{"num_hidden_layers": 9, "hidden_size": 256, "num_attention_heads": 4, "num_key_value_heads": 4, "head_dim": 64, "intermediate_size": 512, "vocab_size": 8192, "hidden_act": "squared_relu", "norm": "rmsnorm", "norm_place": "pre", "norm_eps": 1e-06, "positions": "rope", "rope_theta": 22600.0, "rope_fraction": 0.75, "qk_norm": true, "attn_scale": 0.129, "bias": "none", "tie_word_embeddings": "early", "parallel_block": false, "extras": ["some layers without attention", "local attention windows", "exclusive self-attention", "value embeddings", "value residuals", "hashed n-gram embeddings", "a smear gate", "learned residual scales", "capped logits"], "init": "normal", "init_std_qkv": 0.0267, "init_std_o": 0.0267, "init_std_up": 0.0267, "init_std_down": 0.0, "optimizer": "adamw", "learning_rate": 0.0013, "beta1": 0.95, "beta2": 0.99, "weight_decay": 0.06, "lr_head": 0.00971, "max_grad_norm": 1.0, "warmup_steps": 548, "schedule": "wsd", "decay_fraction": 0.81, "decay_shape": "linear", "final_lr_fraction": 0.0, "batch_tokens": [8192, 16384], "max_seq_len": 4096, "doc_mask": true, "train_tokens": 105600000, "max_steps": 9288, "dataset": "wikipedia_en"}
Each number is 128 + 24 x the weight over its row's rms, rounded and kept within 0 to 255. Layers, rows and columns count from 0. Numbers have three digits each. The size before them is the row's rms in percent of the matrix's.

# layer 2 attention output (transposed), 256x256, rms 0.0928, rows 125-167, columns 64-127
092:110113098094152121118142114136147144135128167182131130111142117094110155133092102151102126132145176170149144130158130110098130158136103134122153134106097153111098153146130106150117132132144124
087:127119170151144145132117138131097135083086108121130104130130109090073189107144147152105110127085113103176112109088071116118174171108162131111138074130126094154107121152118174099128087155120132
098:116116139173139122148144126119123121124150113180136092151145157119081148154138110125141099136084141133159124111144160129111128104094112122097077156147148091149139103170144158127140146129132136
121:171156171101102130128134169134158110140103152105143108123140143099113121144120108146138112122135137129127131141129129129144125159108158114140143133085109112089144161176058159106131124138087135
112:139154128156123091101116138145124166164126140078096090109134123140107113160138116182107129082124123115116137111122134133138174134139139173136135108116116160087155141138123152138123141077107124
098:122156153118116167108117118145180138147167132125168123157169101126104128121159126140140104143162128123121173139134106119134174161122117109110090163119089137150155080159111123072162125111127163
093:109111055164100085131106091123062131142085150174102151073073158138156099109125110141139128124117115160184115144136150148110101131151112142110152126182104146133102129114120121179129141140177115
095:114130128095129139154160124140108123082139126122125161128089125142180146107108142104110149167121104162141086100116119122154095123153170117145165110138190141125113139096149108136118138130155152
097:131118182057117136168129141094123079093137115139118130130139096106119156118139136125122134162137162135130133158135129110105089108118118100110151138142117096148135125124120142139091127154116103
092:105116133143096131134118138108139119158131131139141133148167145147084121105161101110151100126127150151104175127148139117089157105100108134126114182123060122170155098146122133132144110162074126
109:123129118108172111062125116091056164127133106141109114103105132126168093136129120141154121119103096118162098142098148119158139140152136132122139073135145142108120124134098155107108155087186120
092:096101141136105097130123087114094142134194133126125138144131107101125159126132116118144137111087089142165112140131140150115143091115109148158130178153069164164149099117121134137154125109153131
097:124104117130144164097134135101088155097074103144142130106115125177152103121129129115104110135163136088125115055088146095173115127114115120112126116117140084131137120147129154180111154172112092
098:131186124097101138122132154136128133117137162120125127166141138135140107114119142066147126115155101142124154101116129123118138169116143116119152137101145125127128144126100127116139133126050109
093:116153113150130157163059155145146140087103130157154097125116113110126146147100143161087130121144128116158131154104124089157084151104119109127165145125182122083131126129105074108122129140127101
099:130127101124148115103112171137096146124132124093071101111120139107145119158156098116157108097142106116104109099138165149152092119134158142129169100114105129085132121131070170162116131089108098
097:113163142120091120181070181137163110103125118087126113134125154135130174166125143139111130114144152134112158114182134132154091143108132113154182148110104123101129103127099094149130114138142165
101:120111108146096119144089154108181092092106095139194151138130139166151151195124115109143118121143126125103118129177117158125066113085123128158148167093110100143100142117116090176172074165105111
100:116104135123086140131050107117170144075113088140141154142123113140123147121128138160101164129106109118154090128126100090156108141104154124129182107096107142096152099132109056151155135154160092
114:114091139158148148085079124139096090124108117138122101102141129165147102121153115138105147164123127122125141160116113133130173138155127125130108082126082156100147086113118168125128120098145106
083:140111150132158132130173133139078141136148120124109151167142110108099137110121111114145134143103131147159127149145083104113165109177112127120118128164117163152126118139158122103149130124189131
083:129154130118147136152117126124129136101119122127137118114092135153162133177077106165124150108125138137134109112080139133163120140107146128117129092103184102096115125118122097135118135124136156
110:109117145132136113105124114086121150113178107089119125054152121121149169163123134157120110130096116127151108075155153161157108112130159150110109112115076143109111160130150158180119105118130148
096:139114124129149144127173120114113159176154148127121141160142095139084097161142150104151112071126132105109150108134137117088146109100073132133084139124121066183125110148114142133125101144127123
091:131150148106122146177124133143144115095138128116162125151123148162178144141090147141092139159145156145133124116121114127151119140124142143156147132100143100108130092097114087111127146149139170
096:115175138098110129148099137112144157109177140147140126091102134138180174139124160155117120150143140130156134119189138135193081151091159092132172141123122136118136111129090105142117140153128147
101:123146151133080129154078079100192100104135121115159164136119143137148170113110132108131178144135131112136125121180160139134107139101147106130157184087093131143181113132087081166121108173115153
095:161130100148118123119151131162099092112076139150086109142125139091134146088102124152114137141122128138157098143099139106142115118136126113123116124147221110132073183113164145123106156149109115
113:153176156080140121151144152135140141163198136096128104113125152144159123152116157125100102124135141129112152131180123137136119166162136146144087139152128132127136124112139116085138144113148171
090:131096090160156111054132103096128099134124116111092127091142153103111121108152139153174159113098119106152127135140170122121122101117126127102120115146115168124116154103127175158108114091151094
101:126113117120152186109167147142116106131122121111140130126150141164135094121179088126122145138101109139098130085092143141105180131134174141136083098135124118116146101109125177090138135099123153
100:117141124095115083091137134122096149144172154101094112099099129140176150167111125135132141107105133136145105113145186143152111125137136134152145133119122134104162142140084166139101151127136154
107:120107106152130112121177135106058152156123131147136144136135096129078115121118112108154112117115118128126125125077121106122150105136110132109103132147161115182106120150169153111131142114140117
106:101091106146140123141136146121095092116118114162143110115145140154120112111153120083141136158186129118125136135129152132085135099149081122125085146129134080157110117090201133141136120126120103
092:154144122088085122150128126152139092141136129136127099127127163143165131144114137146102149153143198129107115110144164144139107143135116136177113117111155102123103143100141098118127154131115173
102:114163085155128116137092097108125127081084133158134172106102161093173152140096131157175154107117134109178142139152153150163083135111135111124161167127144123120107132134085114136125127111148115
121:164187123096193110087128126156120105120107097119143140086107182102188103113101138146110153137119164103134129110129142171154113140137078124083117111141131104111122149126118141131098127098130132
104:164169092111134142118154128152138099106116121123122116134107134118159139104118121121127118139155110130135096081106154139141116141129126074133136156138192128152090179130153130116129136140072143
108:131147088169121115131126143079114148125082137159126173105105105147107121126147123110171073146113100121150130107111120116117096088132137128107136162080167132136110113129136133136100150168150115
089:124142202073137122140109114108147084102173138123144113140165144123153170150100133140083130160140130113144145102139139141123116134088102126141102120105093141124189166110119125166108086117067168
106:103113106153140120129087149132153161103162116118104081090126134109112158181104118130148143067114104120117115122138162177135091146121175144107164128119126119095127130137077135132147111083125100
084:124129138078125124107140143116096135120112114157111110128105191163156082137109168140091137168141155115137092093133135147161107151105108110111125081104180086124095162126151148120105161144078149
098:142032145127132158127122141155153101099116095095119131127171102107132154129085111111127207113119125090142118169160132138104148099137142113145143117131147096102125120095116097117170121133158096
# layer 2 attention value, 256x256, rms 0.091, rows 126-168, columns 64-127
091:172121131122148139156099137159149129148160121134156156133107136118110134173140124108137134140126158182128157169144145121105130141106138156103106139136130108144112108119132081149188145154111158
088:120140146115108106126143108154060122128118137083141119149140122130128169135119143162148069108111081169183158106142110124137151112163144142156130126141107161113149154114096128126100150116090105
124:124109127120143138137124114141183110154182135155111124104120147139090137144115132150158137149122163150113166098126163117117136113104135165086135153130162113196099120101141140118155148105131114
114:125127138123137128152107140143155120143131108161148130111108139185130158113128078167116167140144154090123166093138136123163142118140091166126128129147179077173119106139148106130161112112124107
106:136142101140113080094112137162120101118104101115112150140120166114129136169129105171143127097131131150134135122169149111146126118166129157106123141102159124059084106087135098134068145114105124
101:119131152113121124135147124088111144120124126112145118110148111131134120150131136116077110120117093125145123103137089144110154142155124097141122139118123162114167183186132136111134112114135139
096:131112138128128130123102113111116130122149125118142128115151054098119111097119180071105111144127085131136119151127132123127139125126195106123166122128078149128173150156134120169137130109140125
109:121152120157145124128159140142177136125126143118082101133129103146136106086142160129136091146140141088138114165116137100156114159111106095091132103128151083144113138128125188115158132193135142
094:101137100133116103104148159115134136127118136126153133105138157133162141146134124180109099097135133072133117109123128088119144138137080145130102131109142110079086127121115141095150109138102127
113:123134138108100109112069127104115137117153100131136118150096108101086131152121129105120147113119138144159123112142098161134113125179154120166132129136125185157148150130107107107105152099124151
094:079122137119150107130105124113088137114062110085152085135164135155148143161136146127100115107116105109110114135147117146154151132152094107116121128108153116077125130134121123088078098135104144
106:164139130115077101135149138122094136146150124126147127149136090096128080099140119109137114107127118146133108147102119169114104110141123129190120096167109131166125168124131118115131115142115147
115:136087111122104141124109109141151128159179118108060137097140128114116131146143088105128146110123115145095082148119141122121126110111168139105125134123154158146123089133154139127131144085103085
087:171113131133092136147157137143138149144127123096123170143127128074115106131131102082164128153117114137123081148162146152124132148124169124139147151148106116141175119120123111161129138109173113
106:097109089127111147134104143099108128145154118144117130119151140157105119126127108121127160123118152108110155124103152140108143116113094108150117096147163132196134152166131140122153122111121134
097:145129130141155153125156137140152149159113148141123160110149170130144097126139145100160150169146156081135182102123144117111165125070107188092125134106163045143133147140134139156180123138163141
095:116128127107101111125190136105099146152122124092083159149161156100138088135105109113152149139131151120105114147115163114103118121100152113173122112113127143122139122121137110115134138151168108
110:162158135118105123178132130167126149132119131112152138158116153081103146154096100103204111135143140156123141114157131148150149156134166140127128105161128126093143164122115125105139139134167128
113:112157141145136123138097162142111102100131111129117108123121110130126108122113121129137162109134139107142160079147074180173131098160121113099106181141149100053132175141099128145130134111094201
084:132095118143133165100111127143080104089096112126174136152138093147142123142138145131154121087130110133144139155130117109127104140131144120123155088121081146096107117143118127150103118138110120
087:131130147112097145163140099146145106135143133122102130155119122106093131099142132095139145170102108170111107147124143145111121103140155105144150139156108192194214141120124102130132158133139114
121:069134122116131117119145132084115099123120138136145113168125162156122136095140124107114168133118158113128165122116109139165103141095102113173131144137142132170153134140114127084099120141133117
089:146136145144157126102125134153113098139103129166152123112103106155159113092119108147117121088135157130095111105138155099111084110134109135127170052119091151159115111135130140132137121200105129
087:149122116125140140141142116135149129135133162115086151137146142110120127109150155102168102182113121146123138150127155164117134101112158120071181118137102148138163152122125154138122129124135125
093:170112145134137107127128147119129117123145141092110148168119158072114126103145113090169139138118134104139095132134117142114149139108163147155116134139079119157107163128127152135113133149148168
100:124137129130132103105145121141160167137135157067097119137185200113151140147140125122180094154139107134088116118151150111121205156096143151078123155119154104087121150144119155110110121133134119
092:137107103141129151139133124096085154127160123129123112135119101114095122112130148104070078151127125148136150150103145123112112120122127126149109176134086131172153130139135165168169159143127114
109:147116135145151103094126120123129098108098150132148158108140167120127145120150141112111187158112146090132158106127105152117127106108147190138136122122134112101144140126121124143115110119143117
091:110124150117135140109119112106072151122127121125156066157117131177130130157113116132129121110151132115106168126114112123156113135157043091201077182120144116126110119148123131125123126147131144
102:106124129129138099156081142145150142112145124145165114107115108158131110114132120174125098124135107192143142116142099129105123093173107129095108102136126137104135150131123090113134139099085109
102:101118133112142128138108124093098111138124146134136126095152159111122165120144116121135140138119146124154137126136121163121161105106093128109144100113145120191129175149139122113104115103119151
091:139129130127117139127142138134117107095128103167156140151123059121141147106124120147080103097124145113176091149123154083127080130156097104160149080136099121133073073136123102137131128119121094
111:090152131113119140123163155112088137106118123107092111131145101127169086087131109134070113114152078058131093156134110126133132129136125080163089128109115097065121116183110143132138123154110145
092:146133146137154146155138120131136126125115182127101134126167169129137123074138152108142129200126125113104163151118111161119169128097121166098124142128092122159141127146136158133139101144146128
108:136111134137118111105147143103130155147128125112115146157155136108123158176136100097143105120131124159166129130147130078097158137108128096168121162112144145139166115130130122149128138103140137
129:118103125107122094114171110115131148135124127124130127140131120153146149131133139150148123135126125179143159185126101111144153101102101108123129155121144150157142119120145124158133147122124150
103:165090150135134140134148142125092174134146121091130141101130124113119124110116105096090093106136074150122093126128127119079139106131165147162091155111086132131133123157139137182135127124125116
120:137135170118092128099149124122146140161182113129136130123106098139130148134140057123112096107132118134122073066144159124117095117170136105154147102122111177153121146144145136093120124144132076
092:104140126148172116143149127144135091134133161107080119118124176127137155116111140105143135180124145106110156137118128173145137111092152152117139136133167090147130138108134126125095135136136136
118:109106119135120132141111131117132143158122114119122135149139184106091146151111079074163154149109165126123080154110124117090117144099115129196117130134135123179144112133102104136133138099145132
085:151132164133116135146123135130151115154176125140097110151142141091094131091136105112168136147113131142144108156098103138112112111103146144159103138146089139192153145114116119144123140140114156
115:120099106120135154157110122124107158135079131113079110122140145106111101139115140122168107109150104156120139138117123103138137151111127078097141144124134123094113104158115172154162153117135151
107:163161158141130113133176142158146140137116144120116150132148129123187108082131131152140089164143118087123093135150167131105117112137118126121133079120112089116128168135132123125133102193135130
# layer 2 attention query, 256x256, rms 0.0862, rows 128-191, columns 64-127
125:146084123069148132110131126103092151176126106081129113144148128106149122131126128126127132088111124153095142111115119127124176135139155142116114162127159108105165181109167143145116089109162118
123:110190149188108124145140145147142107116111153177120118105126127135098114090097149122104142153155146078193133160106169130113107124133137104150132107132106156132102116157067126125145160143139133
120:094141113153132119117110140083121128157128179149126151103151132122089100111101151127134141158110150140134113116108098132091161100142115159122099123150088148132144110153076138083111138130153102
141:144106180097135096153152102165155126117126094095127115142113130108180145149166080137166135112122126122120146150168171116142139136106117143118135154107158097138153143110164125150152114114119141
087:105102145066123123102138097106111140122131134098128141147134121117137120151130107108150103136102122144094129096143089136145154114114144153111112137110080145151127123131143167113146130097138110
124:124150101172135148122117176145088145165128143173130153104142120122095099117085163121153131128147126126153114136112129087108140094146144105144128112166144141139112134146086134108108137153147126
086:129137109188121164120126178124109113139115121161127160101134086142092106119104185119122111122128130122165120139101148091114121109135167110108126134174137133145131168166107134121132172131147109
086:114154124135110106102164133135105158166149161136145143156156181147110167115087150105115139108168097129117115148111125139138144126152110139170094116182058161113114101108114143130124103147107111
114:143136169082133119147139092115144094129147093089131120155126089095144115153160102151173150144087166141127137125166112141137112152110109139107141157085117138163137142150179146116151138096126118
086:138137145082122149155101128116132134101170114103093134173094112117150150135169100114160129141092179151086174165143111144113080123147098132125123149094123103147139117170139145124159106108131116
122:150095181090147117153121093110153103099137092084137127125126109117172123154175094151156136130053155121101149145174140153129110167109121145107156152086122118147148131132178110130120105114121123
098:114109084171092125121107151078116114148103159146160138082123156143084089108113173139126147139148123117149154101123195100148138128150140149117155122140091075089127138120076094106107138146107100
139:112159108164108133116143157128093134157104167165155144116126124113080131106105138088089127157153126124172127134095151087123146102152161124151102112157115157071129128119077125102149155151147135
090:137145104154126110123064143131127113166136152151172140110127155135125125157100178135131146123159100158122091089122131109122109101148111144124116090136095143095100108135105107142127126133131157
073:100114130094101144150135108090121129139169118100132110157115127122118117170153121117129114120127105109085107107122088139139130145131121108089115128135135153151110093162166204101160146153099123
082:118068111159152076095118121148106148138142134132155150039120136143140125110135110166183088152103123114074109092119141146144136098127147153116145106128142135115151127112161159119107129178082127
079:117152113133045139125162137087160126095132138108103106139123142096117091141122165156062105120181118135140102119132113133138114136078080143136086119087144133135126089107149156160139113137126147
082:122149084109118147112122135107102163118128133116125137139166152136100123081122160140054127154146089148157125123146162122145131131157146162077091152094091103113127094094115117160088129095144127
076:114117151107147120107140121105088147130138152124155191123114158072118141191124104071148101170125091156095116139143113120096133079157113170149092123119173141135102101110187116131073110132150121
068:115090152103154138117143128123104115157179107148115135160132055119111097127118121153224101133110154133114136112120130110101117089159114109120113134152140151207112128167152149108098171133129121
081:120152137138101137158190150139164106118125101120123081156146143120120135152130145134079098107139149108158120127111117130128123131073109112136094135155119134143162095119147141125185132118143171
083:097131133148099165167094148083110106138117163119135155111093162144141060171112103153102130149100110154124135112108075176109120167111178135099122136138126094084139175133097141106123124156090089
086:117138125142149077114193120143146139162112140136162142106116149088148117141122112172157123114179089134110123116171148106112170110120088186149087114138163105154114119122137117145085106113086158
078:159149142071126127112121101109163134080125138138103174142125160110162146195101112076166148093140144168105121119131095141134104102155094141150122128109181147139074126107132104139123100129188172
160:104123131118126120095082078078110139114122132100095133113164118136147091105142169131139142127113141148139115117140131149120106128135111133119124137091068178146115095146140126146125131103121083
127:139129145149115121162176158183139118122141124142165129136101145121123185154125077127124105139150130126146144143112146113131132146115131118136135116155191101125135184119129132131135121150131174
119:143161126178107119145145149176142116121149119160137120126112129159088168151124120149111122143142138110148113159126150125115105124140125087150132106174154125132136130125104104131126136156118147
105:114114134089115130089119108078115137135118147103138145143165113089144086125134125107124111113100127152103139108140093129124167131117137185125105145098091129135123124135135132107122129100133096
131:104145074149124138114114170123104119138132149167127140090116142129084136104088182094080148125155105120142126117109117113132132117160163102142124094152112153106111119133079137126115139130154121
087:153127137149115153166113160075134102127100093127145097130148126107105124122153118184096172128101139111160125120134140106110141174092157133130173143117109102128171150134163112136140120125123118
117:154099143078120130158152113081156115112139092106138111169149112129153114124149100188141132147097152120116155135169126149132132163100115125110150173109126101171166155146180121144130118097129109
114:128142136171128142101127162182102160169112135165139134111150116128082142105105170090138108108140110129160114135093156089108152078165134116139101108170140142134116117136091136120129166133144146
083:089131152169157126128111145132123149150122144137138113126100136113114173123096123070076151150144134092128123138091127106061136124156144179146138096131111148073131124132092131119152143132090162
115:104148074166120138112132165139135148133126148155140102118121160144122141108087166128069120115197100109145118139095129111133127110131118117145113096158104125096129085099091092135121108115131172
074:110112115154086121134187141167147092158120103089140088133107129163107160162145152108086128131120123092140146175113169132142119114144135142172096123164089128070173093126124136168190139076125178
088:152141143117118134112100059076130097093068150089109131146131139114120126134126128107106160123106143148124096096154105152103084183095128153120169115089144158123096166076157112129107112165138114
093:123170087110119158102158158132116121118143124154119096210147125141099114115113158164089126127189121145143110132079093118127119129121122084110113146179114152186112125141153145134131134116131128
079:110082151082133129111153115107072109186132094102162168144148126096094121144128100124140136121109100168106122102116119130079161136106160148087116126155091167137126139148148177131113158110131114
075:178118144151125128106133134154089154162122119155127133123130102114172148132157091107109109122135113123147149131151112128108154107128161110160168124125156169098156170149133130129156139159124145
079:167135119139125154122097142060094130121097152146151181095116136106144130112123101159133127156090132189137117128171125127104154126123162165155128116130141090116152184131123100134112098161129092
086:154142083117125176114091117117125085127127133114103095164136132180168146123109178123066166122133109112114134134107098163105070150126144100113153100127098161085118131114125140146126117127149120
092:121118084105138139160093156069128138137138141130121135135138128144133092122133105172122106135129149148089115110116100134113125151141161150116163166145114080165141150158093151104124162162060050
085:122143138109108150091135107178125167086089140136134102150120094111124162133159089091129102130125142132162142141160149099167130145136148112159117135113172147129136125120126133176125153076151132
080:133125146135164089140176135167186160110158093139119148115155134161162157078125165148164109103170143101119146137134157132153140091130076114121132167135148062149130099129121113163110121106120170
080:135110127140147092101154141143090133184144117138155143120176074112083113104125120154137081113144118145128131118131156089073159084138124141119101145124113135152111132137146174117121212088125133
076:137117152116169123149101120104124122151127107134146154137091116141192091162115118142146161095120168108116149137096124129109116147130131120106195148122125123143105162140141082100108114156096125
078:088155143110114098120206121194101145163127131126143133110137139077128151105116088116087135134159107101142131123126127129136181118109151135105116113129147162102129146113162150169136154117128122
081:159139149144074141078129147144101120130113142129144082146146136101136163101175119073144106147096111108115151151164193101153144140115134136148094134133095148107155123120099124147138114129116122
072:150091109161104134110090118112100114144103176142154100094101148146150121119138125178140164156117091119124135123151121148112150163089196159141166098142107177097138167118101136106111119142096092
068:140099125147130143097096123153119128109111125144100135099124085192136101102105149136144121117136149124143135137103138149147111123172160076092150109130161118143151170145142142170146133100140132
094:152128135140135169164111156146178138091138115131082100186097098140126158154168102103154081145092157134137136168110122126138094131141106086168143166153164077164153133172096139118161151133143113
077:132131121132144135157057159080153111135102119138098132108091113114106113225146090082172128119101139133153108162120087141119114126148093129138163148131173126112127120149117147063127159121127101
086:129133119118133133096134129116151107132128105140120123143135096114118117143088153147088113115185118144143129099086099141127103109095098117082113110116176158152105111124183134151121134122137195
075:139147121124119114106146076100104143162086161120172137123147142139152136127115146141093158103123123129152112116170140145106179147102145138167170114149106183075163160092133077120116079132096119
077:126125098123105130142154142127129135146094157140139174112099169099115141197135138117116113176116073162149134128163103148120162088110156182145127076116135116092152134138132131130118123102149154
084:133153131142113133168103113126152144116133116119149131155135117118114156125157136127144129123101184145176131165152170073143143127146116129176145153129120117140187116131107076133153102088159124
073:163076104127138134103103143110141141089116115149112150081112122174176120146139144124130129121146119122076153120143161142157106103151159129092152135117151068113108123139117141128080157124135140
077:134125137129098119117154122142145101197154103120128119181153129077059152158144167113120120097151104137135126153124139105110141108127078158149075125126091175145149079137145124139182122111140170
072:104117134102120126129147106132094128157187110117154155151186097129099104131117116168149111129117127166107123106096106138129148109127144116116098127137094181179131140147149164114119144144116116
082:165153126129086122141113127137172139097146118125131070159138152141146150114156149103106162112130157105170123141161189109167125138153124103160132151138099118118150085103110107168189130073148142
081:176099127164175105114091136098159074129130127154132120119116112133123113147133121106168163118105160100109133126136131131141114162145134132118200145168100103109137124144119136085114151136113100
069:133162139153067130166115143147126130156117166108148102128099179108136162121139082092048143137121128123136096156120098135127154159099151127174144116122124129098141133113116100149173087150135142
081:104115119117137161118131127185068146142126134119096166119154108129102108146156128138119077193119088166122110127095090153085107098123151125141072074099130161145136159132163155112116156135156131
076:127105146163099119080146104176139129120112137121124105097117112127129137107161092114159116152113104104154168152147169108138091122103125117178104106088164130120153156118121134153120136128156165
# layer 2 attention key, 256x256, rms 0.0864, rows 128-191, columns 64-127
129:132139111151144132130153175156102123157145104181155118134074098140109145162090130138125102123157133131128132125089140065134158094119106104148102129147169115129103128114112097141124146185133167
097:151112142156127125142111157127169154149151145115071121126132138117133124080108092099126127182128167149076130136118130161085137084138160164131177183135130131143134115136138128098160142137142107
081:101091193112148153103132142134168150122115154123081138135144116104140138067132100104147091151087134129129150176126151151086161101127160146089147143104113116132134155140157145136168116125182121
108:112149109079101147136130069091106088105089098133173093098140125132156092135140124154082141083095098128160107118154119135142121156126082123172110087113098160129117118135136120154115094106070140
100:114095147089119106108127118116098112101127107097142130147114101132163101147168073135140129096088118153124132143138125153103141130104110151116152112094131135152121146099193125174120068129108114
136:118169105165146122130140155149153156145130171139118130097131154162124136082092164112120135154176160113122138128108146113132130107147134130133098135163127121100133132153070159099159164132166120
088:123168099175141138133116124152184150137138166143087126115107173132109154096095177107126143151158165115123149128128130098156133123133126143147106141182150099107132148154082147107126165151158124
080:139167135121131111114145173130130181129119160148132141109126149154111116138110131113146110133194147100131130104135137156140117116184183106121103121101112153106121127141104116128172098143163142
115:109096155074120123142138102102104090119119085094138102173095103117147118163152090139105120105091112136124125115131127152116117125118104130122177130078129127155133134093214113166114118128106118
081:122128159096157135125144124107087105106124110079130130185102112146147079147152113145096146095113124141111133111148127156152111100136079124096144105106157152136122114082172115141092134134104120
134:107079129096122145136113078088122090118111093093143104174120102101160115155155119150119127109073129142135108123155108140109126141112105145133173118099126142142138134105191122145104090116114119
098:143179140120136105175127151137115109147122147143094147108150121138122160096102132145145103144118139135126154155137143110146147101117149110107080160174136142092146086161090151154129154124145143
160:138160123146140106127133170152122143162118160179125145112109129129089153100080148128129113164153135131169140125121159091158150095136127116128097126167127121125137135143065142117147164159149139
084:123185112134147157150125144122104111126136144116095118152122133130103080083115159145104102136169118105124126142124111144148131136138123119112130127134154152149133179084045158135138142116097145
075:161149111103161104141092159169144120087100132094155124180085145093100152169163123145164096107123109133107150102155126154134128132090166091110163169087107125159146164109147144104125093112102137
079:103141133098127141120122097161165107122079151144151123110125144138193107109119152105179133143090118179134133128159114143139107167138099157156101138130125135094112147111109124135110087087119121
078:162126153146134127116115129157145117126132124132086140105154114147146149083147131121201145146111073068139130093120108137090098148137149072105149131127119127133108116144134100145176095101096153
081:136155165138102122155140143127118106177145137122104148132157125092105099164185081139171149125080123098110126138166120095113082104157109132174145124165198101151104087118104129120135160167108142
078:114141172089140129133175134122116133111073145099144115131146166136159100088158130143193158135092106161143119131148137128138064124142099120125101150130120137159115157115110170100146155120091174
085:081107108159146101156126128119161137132119146062099120177114149122145116131114120120140133144099161159063154148129102141148138163117145173147152149139116116113131157121145179108120146130121113
071:153124128112146105093117126165130129138145124148093120098103107137103137100090143114132107145136112086168138137123134123102150124148152102125175119105105087120116146137148103140153071089145133
079:104142142130151127121124141139122087146113141105105136146082143138099166131159109136103094125126096107137139133115143111135142094061141129119123133128148156119136119118135130102145085154144159
090:124126159119099153103145108126146108078081138144145103080171164156171103095148150097130166137113120074138113134101110112115131137143112121147089157105081137125140144167096087139184090088127149
074:115121115122142089132164124110103108170141117092125118104111125168116144085145139156142138115111082122143125126097093174119091127141089122093107134097093188197094138133167132111121151111077138
153:119070153084136132116118071098140131124102097106129120149149105126162126164181116121130123105081115131113136125166142146120126141109132160100143117114135138136141136104154140148133101118118142
144:132167108175150137138147183138090135162157160165112141109123146160104118119064142134109115158179137114132140129090146103122129109155114089142104126148131135109123122114104109113135146166138136
136:130137144180158119143148169143146151165136199143108133136084170149102128106084144126135123185141168134124157143109143134148134093136141138121127157146140112111131130129094157086136157138152106
122:119084177084106118125129110107114092105110088113123130141144088112157114145181075131137135109076107129125131117141143144098138131123127143114146113087130130147141131115192123174128093116106132
112:127122122159152119119134180167141178135130165150109156094138134133096171108102153102180114142178152130116120107085146105113124106139140115109138126159142132116115152128090135115145171151167136
068:148115116143136122174111094139163098135121133115077118129109107109093119138158133114116137144089129106114169133163147124140099124117142118182131172164143109118172104171106132132137158139124114
123:127099123118106106132120106094096097139122092104126114153122100131149130159161095111108142115085122129098132123170127156125121132111121139128135150093140126145153100129161122143111123102106113
118:125156122158141142135134146157167152129123172151131128100120178161125136093082184112126140154176143111126139126126156107153137113131134125139088127171115121116140150154072129120142147136174137
076:124151128123151150146135135136135145089108130158130120106137119114096088118083132152116118120163148128164129125111163092165151109143126104068068121152121150100108130120095107156114137156207139
136:147158108155141147114115145140130167154156145164111132053165145140112093095107146137114151133179127116122114147095140107137122122181132104127099126132135139108117112139054123117173154112133133
072:153118134104135156112131132163095194122111127160148126132087109100137122138088143143112078148138131121146129104093150110148166100121156120116134111127124097098107107126145072151099066162148148
098:121116152119126133151132116122119094129154095105098147148096107126137169174146105160130108118106116125168139123149091146133138154066137108099147129113128119158122114129218107158071100142094118
089:140134099213117091096135186128145158162157128125070133117126154114086124145139161092108150141208137109076118122112123132110125140152189120152135158144149119131146136167103129097167147141122152
086:109147144141111124123098116103132122096113148098106098168110120083104148154134105103129063132075141127095141119140119116155145157116138148178130163096122101135155141127144141141118118149134123
080:144077092120125111086138126133136150093102140129156124116134134135099150147102149140055125139169107154131131130100159108174139144091125146107111131096135151131121099114120123126129155100130154
073:113180164143113120074158118095125099153101144123111118134127144160151134078166133132124188146131089080124146143165122135142096087114066152141132147116140139123139128114101112126093155114125109
080:174106140157133086151124167133104182123197104117114145135104118097085144201128112138096075121195107138125104106097121110148136156101164094101150133117160133134112122101138097126104122156132142
079:104171139159095111106160127134161122146122147110101096131154107134135121127146123096134164121144105129090141099142108143160081110142150147131122140107127166102104087143077159107160124116137104
079:132089075147135163125130108102140133125165124148145156153150121116133144151133135114135165154128132117129103111100121106080122118105124162127146118147152077120108126109131114136122167169123130
081:074107127106109153127104093097114118139089126156158120072172147157166087104125138114112184125100135129102090131134135146097122157205095139140117121113108171139131111172108108121143101060131117
085:108100168166108142139133097130172152099093136108099109156151151095171120124136140104141156154111146151081145136144130118125131154120136163172128168141132098154153179158117125128128140124130123
085:078125094124141110142129135088120103142131123098119107117154094155128129086109116141082090116117148130104102148104129154122148140125129136126116126128081171098126093174153200106143168082167114
079:101088127145108113106158092137156111128107138119147128107121139071139137142116106089135105151118128156134135101121165104092147169129122145152109138079108114165153132123163125089141105112124141
093:148143109110146141149114132147160129107126132150157136144097111129114154178120128145111106142136139123207128097133126089143146098084126093118131117125164076101159099122140085158138119186145156
078:143111100117154151140125143153130133136141126121153138120103146137132118185121124063154101133120161132167117081147139098141159121115166113099111149107141109082152119142156096159114110169142155
084:103079126135116120107124125132120149148154118147151136140133123130111125142113132100091104132149128144096145132090111124131159131092127186129135118157169130100107143089128093139100127142126103
085:105121100134147123091132109140150158128138117149136131160134118129127084117089156135125163113160114130150118147127144126135126091098127159082147098138145120087097141114106129148147149143144118
080:177093157127174148145131106172138159081113125119106112154140108140131132135095178155148118129130153161106128132114141110177125123097160120129094095125088130099095176140098155143160167158129158
081:152113144168135137100123149141115134099164101127096093118131134115130129093135142132118149134192102116107123138092099122126148168135142125146128115139118122134126166116143105113144131087124141
077:165129121161112130104141097084123127160127130148103157112094140128118184135146095139080120119121147099145098110149139139127177142121168148125117117096104147128160120132130132107138132095116101
076:129118183119134118101140093143101119132092138120124152088135156123150093081166122105156160133091115143138106150131150132146102111176109129118096139099142132155113165094095131134121123147100141
079:123148149109131176118145093111110120178110120163107114140163077123129082065130075143131157116104134120138102155152161170113113062171110155107126098156119134130129105141111171167114171114132060
074:106095113117131081126100110125136119128177110099125141119169111130125126128117158149110097136088121143095124142087098087133137143138083155147136146102154158131100112093101111142122148103111134
078:168171147086129133149101163147118155081093128140096100144102117104098101147104129137146118111139147114142140139134134134151134129150162087126109142144117096155151148157123096162135103170137142
073:105160130129114076117112145123142123125113182096116118179093131113098132130144124095146096123130126146076151141140122172132120159138125155164145148105130135154132116121144185090131135144128107
071:157115111085136152147124133132092140164164076170097148156136066081087124149086131158132120131109114123173139124117132116130123075122124103129152139138170138156120084116104113167125104170110149
086:146108122116162145176111111112137141076135109128107125143145108123119139159112163120148110143121160165115094124105091119154164127124138116133094114109135124082103105124115128140118128140175179
078:154153149088137133102147147148117142124107138171164142096112119127082126132109142133135122123172088119191134084159161121137131098083139095080103112099130126119131094141109097132141118149125142
081:153146175147127120101152145131110151137121143120151120141087168112141081133126120112152151128163109167108133139132142135141118152074154157128135117159163106110118185081109135112115132181107130
083:139097119125132138143148099138131132091111122148170157150120128156156116142098142133144134153147130150156144126113135110123149116071098124116122137165153061083125121129148092168095150187125145